From a checkpoint of a small transformer trained on Wikipedia.
Size: 21 layers, 2 heads of 64.
Each number is 200 + 40 x the weight over the matrix's rms, rounded and kept within 0 to 999. Layers, rows and columns count from 0.

# down: layer 3 MLP down (transposed), 640x160, rms 0.0536, rows 285-293, columns 80-159
# up: layer 3 MLP up, 640x160, rms 0.0535, rows 286-293, columns 80-159
down285,183,254,222,234,172,194,138,200,188,197,212,263,184,200,182,186,197,236,240,189,158,221,165,200,187,158,208,217,198,162,215,190,164,221,162,215,188,286,220,225,259,213,219,170,219,210,256,185,219,154,206,221,252,202,164,184,218,185,211,253,171,205,186,250,215,164,197,210,160,218,197,197,151,198,205,221,198,175,140,174
up286,224,189,120,138,196,209,243,199,191,189,182,162,173,169,156,161,215,246,193,231,238,178,202,175,160,186,233,232,161,207,218,196,166,168,261,210,209,217,197,232,202,156,174,201,201,205,196,219,261,200,197,231,205,203,195,293,226,180,184,228,199,212,184,176,206,207,163,185,182,217,238,279,196,183,202,228,173,207,236,201
down286,119,161,190,159,205,213,225,160,211,192,182,205,123,165,178,168,213,209,186,194,226,183,234,158,172,199,186,234,173,217,208,160,2,209,180,290,202,180,204,232,194,155,219,215,203,203,241,195,209,199,192,232,189,189,218,210,258,182,200,234,215,175,202,177,194,208,204,177,193,206,243,238,174,207,191,212,207,200,210,211
up287,243,173,215,166,133,196,178,166,212,117,184,185,195,248,253,150,186,171,221,206,244,259,204,148,209,223,224,200,168,267,216,169,152,212,222,282,205,218,231,224,164,183,167,270,235,155,136,284,239,227,226,285,156,151,178,208,172,239,133,212,279,198,215,195,222,224,117,229,156,281,224,158,178,202,231,204,175,226,137,185
down287,303,185,193,235,149,148,227,282,243,180,138,207,216,187,129,294,159,128,204,229,225,186,205,154,231,282,327,173,201,180,127,128,227,176,145,134,175,210,153,241,233,297,246,117,121,163,172,263,108,224,133,169,172,116,254,233,189,183,292,186,308,198,259,176,218,195,231,270,178,242,180,200,212,193,233,124,208,191,177,160
up288,194,202,202,246,161,286,245,183,198,199,192,202,158,171,182,216,209,270,226,230,243,245,192,208,203,164,262,260,149,181,206,217,122,116,211,206,252,156,198,280,180,156,212,170,233,208,219,167,175,219,256,213,100,168,178,175,131,147,142,142,223,177,155,195,157,214,216,212,248,213,207,267,252,164,215,212,137,175,189,160
down288,213,254,157,153,259,252,201,195,161,102,174,201,170,216,165,247,271,217,157,145,219,212,146,177,209,170,202,190,206,284,195,255,154,201,237,190,172,151,198,209,175,190,160,227,199,170,211,206,212,218,172,212,192,186,231,129,238,174,230,229,225,207,219,234,153,191,168,229,211,272,145,151,216,181,211,147,212,179,207,199
up289,148,196,243,214,169,229,214,197,199,169,186,191,205,152,213,136,259,185,174,196,217,271,204,125,223,121,197,236,161,215,207,225,174,169,168,237,188,240,193,218,205,184,161,224,225,209,176,147,303,222,210,176,224,203,163,286,123,177,193,215,233,258,277,228,200,134,232,225,178,194,225,195,220,159,199,193,204,146,168,236
down289,228,162,190,169,193,184,215,143,213,215,226,213,173,180,209,209,186,170,189,124,205,193,186,204,275,190,184,203,225,226,209,222,198,169,165,158,208,215,148,211,256,327,182,186,224,228,190,258,210,206,178,192,224,241,153,145,259,277,190,208,201,220,209,147,148,270,214,201,197,191,136,176,284,194,202,256,192,174,167,200
up290,194,248,189,198,174,240,223,179,204,232,100,205,229,102,200,239,268,229,142,195,247,182,204,168,197,201,157,227,179,225,195,195,155,207,170,184,202,220,279,229,259,181,181,200,281,197,201,257,242,206,165,197,166,311,138,176,200,226,144,227,252,130,209,262,147,152,190,194,170,248,197,194,156,171,130,168,129,210,192,180
down290,178,227,165,231,244,168,177,201,164,184,231,169,179,120,264,155,207,233,206,152,202,163,204,206,237,159,152,221,166,251,243,194,171,220,176,183,251,163,176,173,262,179,253,172,229,222,169,231,191,225,174,156,163,286,166,213,205,229,253,132,247,215,262,206,249,236,120,175,182,195,156,98,145,156,225,157,83,252,235,221
up291,195,176,246,271,127,185,215,190,115,174,177,180,244,146,131,162,153,146,201,267,227,195,185,180,155,149,159,281,127,210,196,185,159,207,202,177,148,210,172,177,205,168,198,177,179,266,251,291,270,213,217,230,206,200,242,155,128,217,201,192,196,169,192,162,106,245,217,146,203,209,290,191,230,170,184,178,218,236,190,140
down291,213,182,207,179,208,159,121,203,197,165,157,178,157,204,200,189,222,198,192,217,218,226,208,269,163,166,189,228,176,171,299,255,241,190,185,225,196,202,197,250,187,202,245,257,201,195,185,176,203,139,206,146,224,147,227,228,164,260,225,123,187,265,252,156,208,150,181,223,212,166,169,247,191,184,293,233,231,170,221,148
up292,205,165,183,177,117,189,243,192,137,198,152,190,215,211,174,200,227,186,91,257,200,157,197,164,231,221,264,182,204,237,199,188,185,212,235,168,162,225,217,214,235,142,177,143,238,243,195,230,234,218,228,231,207,244,190,199,174,229,166,214,218,173,161,175,193,217,198,116,180,216,304,201,132,196,136,199,146,188,214,109
down292,206,215,239,148,141,199,229,196,190,181,153,240,170,217,259,164,255,165,173,237,207,215,199,233,198,225,158,237,224,171,202,174,208,211,213,234,199,151,169,161,258,206,219,269,159,225,192,182,200,169,214,229,242,245,188,215,195,215,166,167,202,219,180,187,164,164,181,246,239,108,159,235,194,203,219,228,195,218,200,216
up293,205,203,193,242,227,207,229,99,230,204,229,184,181,170,187,200,241,295,236,220,240,177,185,192,203,181,201,205,164,200,224,192,173,179,329,203,131,185,162,227,269,182,190,192,228,174,211,227,188,201,166,259,130,229,223,164,211,206,224,281,169,186,133,155,164,202,201,220,142,237,183,289,171,193,197,209,212,132,206,218
down293,189,174,179,256,232,208,218,150,184,157,215,104,189,143,166,207,200,287,172,140,248,184,240,250,203,202,110,260,173,140,201,206,84,161,237,151,162,177,213,130,211,181,261,278,200,220,175,233,127,244,180,283,90,254,188,238,203,201,225,327,286,215,84,238,191,161,231,161,219,221,189,233,197,229,276,197,268,233,266,190